Weights of a small GPT-style language model, trained from scratch on English Wikipedia: 121M tokens, 7374 steps.
Each number is 128 + 32 x the weight over its row's rms, rounded and kept within 0 to 255. Layers, rows and columns count from 0. Numbers have three digits each. The size before them is the row's rms in percent of the matrix's.

# layer 4 attention output (transposed), 96x96, rms 0.0827, rows 20-27,52-58,84-90, columns 0-95
089:113076104130138058119145136171144113159129130086189146116071172148082204168109113105145157075110139148119151113148146140120112114117131152101139095163090167166170083090082122169148147104159122114049148132103145124116134116213135094120117090123188111109060132068116184144114103170136143126
109:107073109179120143150078113100124175084111191108119134157102149194102175105082087118185106128052123089058136087087116077128127160154133119099106094178138127177128156109116135109105099139107139081089145094129128142181114150152155132161166114160080123073123162121057114104131134078126098125
097:131141138142080113173060133130030185165111116074150162148155104077074154122119141178184117085095116145146120148143142185130134159127124099128132097044154099136117165150128135109075077154163101144140176130074104149132159102134190148134085117150152144101112125143096147163108129129078080152
119:134134126132121149093132108044115157152161159174203102122144133139173047089115135209129145138150071180162153195156134130122158148104131139109109134095178099149131116118105155093066110125116111132148160166077132104093142120173164114079121152101125135179150167142178172175135075143093123133
081:115063113135128070084155136133183157119138105130202103094095180182134120140132149064124166159157137097125177171179113091130136091160105190141137106136114174147161060139080116114165140054109164138126135182122153167137156146158106114066144093107129108136102121091128170165109138102162175117
090:126123179099124122054132121171145090165121133075123095127097089169100144095186155139165154140073150139129075203193103132145167104134139182154174164124201175168124100139113099142122124154165125120114135157144206136078142122154164164134103101096122088155161154158162158188133152145139134110
106:111176141137106057103096103147093134182156170191180102108124189135104095103113139173173138102171118175183091146106120182148127154117136166122121143084149083131105157071112109081107143113134096176129167129049137150072123147170159096140075129097102134106159128130158172160073110133096128133
095:123122129095126114121113126181126145147166068167134117143136120048062099138147156146132158164157170123196081154094158178144134099070085137128134117127103074094102128107135105129106200146133119163159119087130146110062117115103115107104072095080147170105135099135188074136050173108127106142
093:078082080131154153135124103081086088087135111132145180133110160078143115104150094142130043160103149200209126131135151124185111128109111136080101158108105100124140129152162122149166085141087119071121180135121124104162101138090157136159121120134190107167147107225127122099169130083143121146
121:070091127109110161169082098119168158119099133143135155132125075104038130090141093153131156151125187068102092107062144126099144135155108145130107126187180115147163181070137110131110163095125153159102165140141146136129152114170132071168039127093089125087173136126147112121118127065104134111
089:115169104180104170143114096094064110120140088114099103122166122127140160123185124135161138143112155116152055147104142182098152166150122132069179126088090064170174127156146165088181138151130090143096102153109132182098127125156148176121123136169163141138085111142174129146103136106060207087
120:157099118114177156157124171040088147172162188194148091122146150099165103137123143179131113150136124145097118167097161136095133211112126161103101102073155051146165150165096132107083106145070123067127126137157124122087083060148159163126147111097123121109089128119129139141149127176141136100
093:108079081088165116141172153089102101115171112147144168122107123049149077132116145169125079159141087155104144126150096119119105140130119168165128099113132135110111152183150087159152063134042121071118195102142093107162132113127099157134114076116170105155128153203121125103165171154186101155
097:098094104124109127104159160066057109106209145137150140130166117072173073090100142107159152209115149182167142161105154134140133099116121124099142114068117136173116105149145111106171077114114118101147160163147098132133085091100076171081110138090129134116170133144141134084163183137139066086
112:162178158105159169151058125134115125171097174170182065067136156180141094113147133161144098108102122122149085182124147135149168180155131154113171148121130087128192135110130134109157138127131119136143088098072138163028096137128191181144160132113124120129173082137127159141084145152125160096
114:205194112135132178230163172129131114105160126148105148103154162159205088153126115177147132162112134111066106110089101085054117110114134137186135092171120069098101142098151113123165123103139134155093109106147113115142123177113137138134136200117069120134143122152130130109115172107127127177
096:147095096164118128168130079084186118101123130126130046072082160110095034155112185131154105145158142119111117098145102090129122071126167145119112126084153169112125099126136132162150066172124103127118086115160102122133197078059143075110122142089081140127151144139140100152154145129163184127
105:124216102094116133164126105141142062176165138158131077077169106169121082098112170162095115131155075122122087119083194078131085121154124118095143125091177152116080147094120113131134114134151130090121086137159154140132138125189130115105101169085161167125110128146194088132103178183154184124
119:118153132153128100125151162180113159153169119171107177063142087122116155137092098101103122080111069132122113099119150160117134167147063118126138142110090047114126144114117116117112165077143095058127079095118132124159116112159163095118146157107203209095104133074164107103109202119131177134
101:168119148175153168190155196164098152103150140155079159102135138133165144177132052110151150123086189113096118102126075145096167128093081129186139112191109041132144131073097118142152142084104117138093113129150150132151108167113149141158132178119109146111135110134084125091117166066120115179
104:126102090130141181088182108151102192127121126109091164109136091118170161188101062098114177142142176109117082106087076155121119119119159132170127074133105103111141170134095103109103143134138109158136159102167153183113131183111120167124120127209142160097101164128120133067147213130086148172
114:127206138147125110154129123175150107179129151193134105080141110204117098128124142133092136124163021122118111080086139122122108161183126125132139154083144132096123133119082106132133089098132115051116090129071077118146145149148135060112101162089117156121133126121205109158135135155133187097
# layer 4 attention value, 32x96, rms 0.0724, rows 21-27, columns 0-95
119:107127153128165099071221157142079099120152137123108153159132099133087191107114099116155131131127085165109179116147061140107150146145123090124152084144159133134137096156059100143152079052067128157083127125100109166119071176106105150163102183058141143121136103149097131107115128094121169149
097:070131141130173168158203069116162097132075131164123089161114134140137071066111102131094150157125122162108166138090086066119158119120097130139174157153172142155108092167172130125076170094126117080137194121155099141168088144109121170166101164151092111101148118109116144099132106165129194175
125:121079122098127088081093147099144127112091132184072151096140111131115067096112108080138193159132112132133117173134061126127117112047077102212108189132123145129140087087128170164056092133104081158153120124116125094147094129128092121080083129146151097105180153159138140153126083152141128102
092:162122087116066169107093156118091114126148126100074151036129126153148121106045158100157149080162142064126082149120108111186118131094178118133133125108111134131144117117093124182138142195175156177144086111091134134112097127128126118137140054190130142144138157139183146183128145106115077094
104:163073096128113132151156151125109155097049143207126141158090146134142129128105097120170141131120098046082143089122104038152116172119152079146144179113111137159121151068147096144111141128120116116171153115141136145142135147131115137068106133110161237097100168124107151178109130169093103117
107:097098102118144142195137145114148049106158090116110096098106151168128087092138127063135177105127082130091132130119073110133095143121083142174110156124186115102088128096124195088121115140106101113092139081183129074162133118150083118073139157180181084073098088169120137082154105158142133140
087:164152156110088139148120125134136087132108092065168116089123141136106131126142180127083120123070154085155112148160119178216132127107145152139099139110123147096095133135135094091093178101196209114110128130192163097155129150147127063126158147188095086126081144171163090110184140140170136092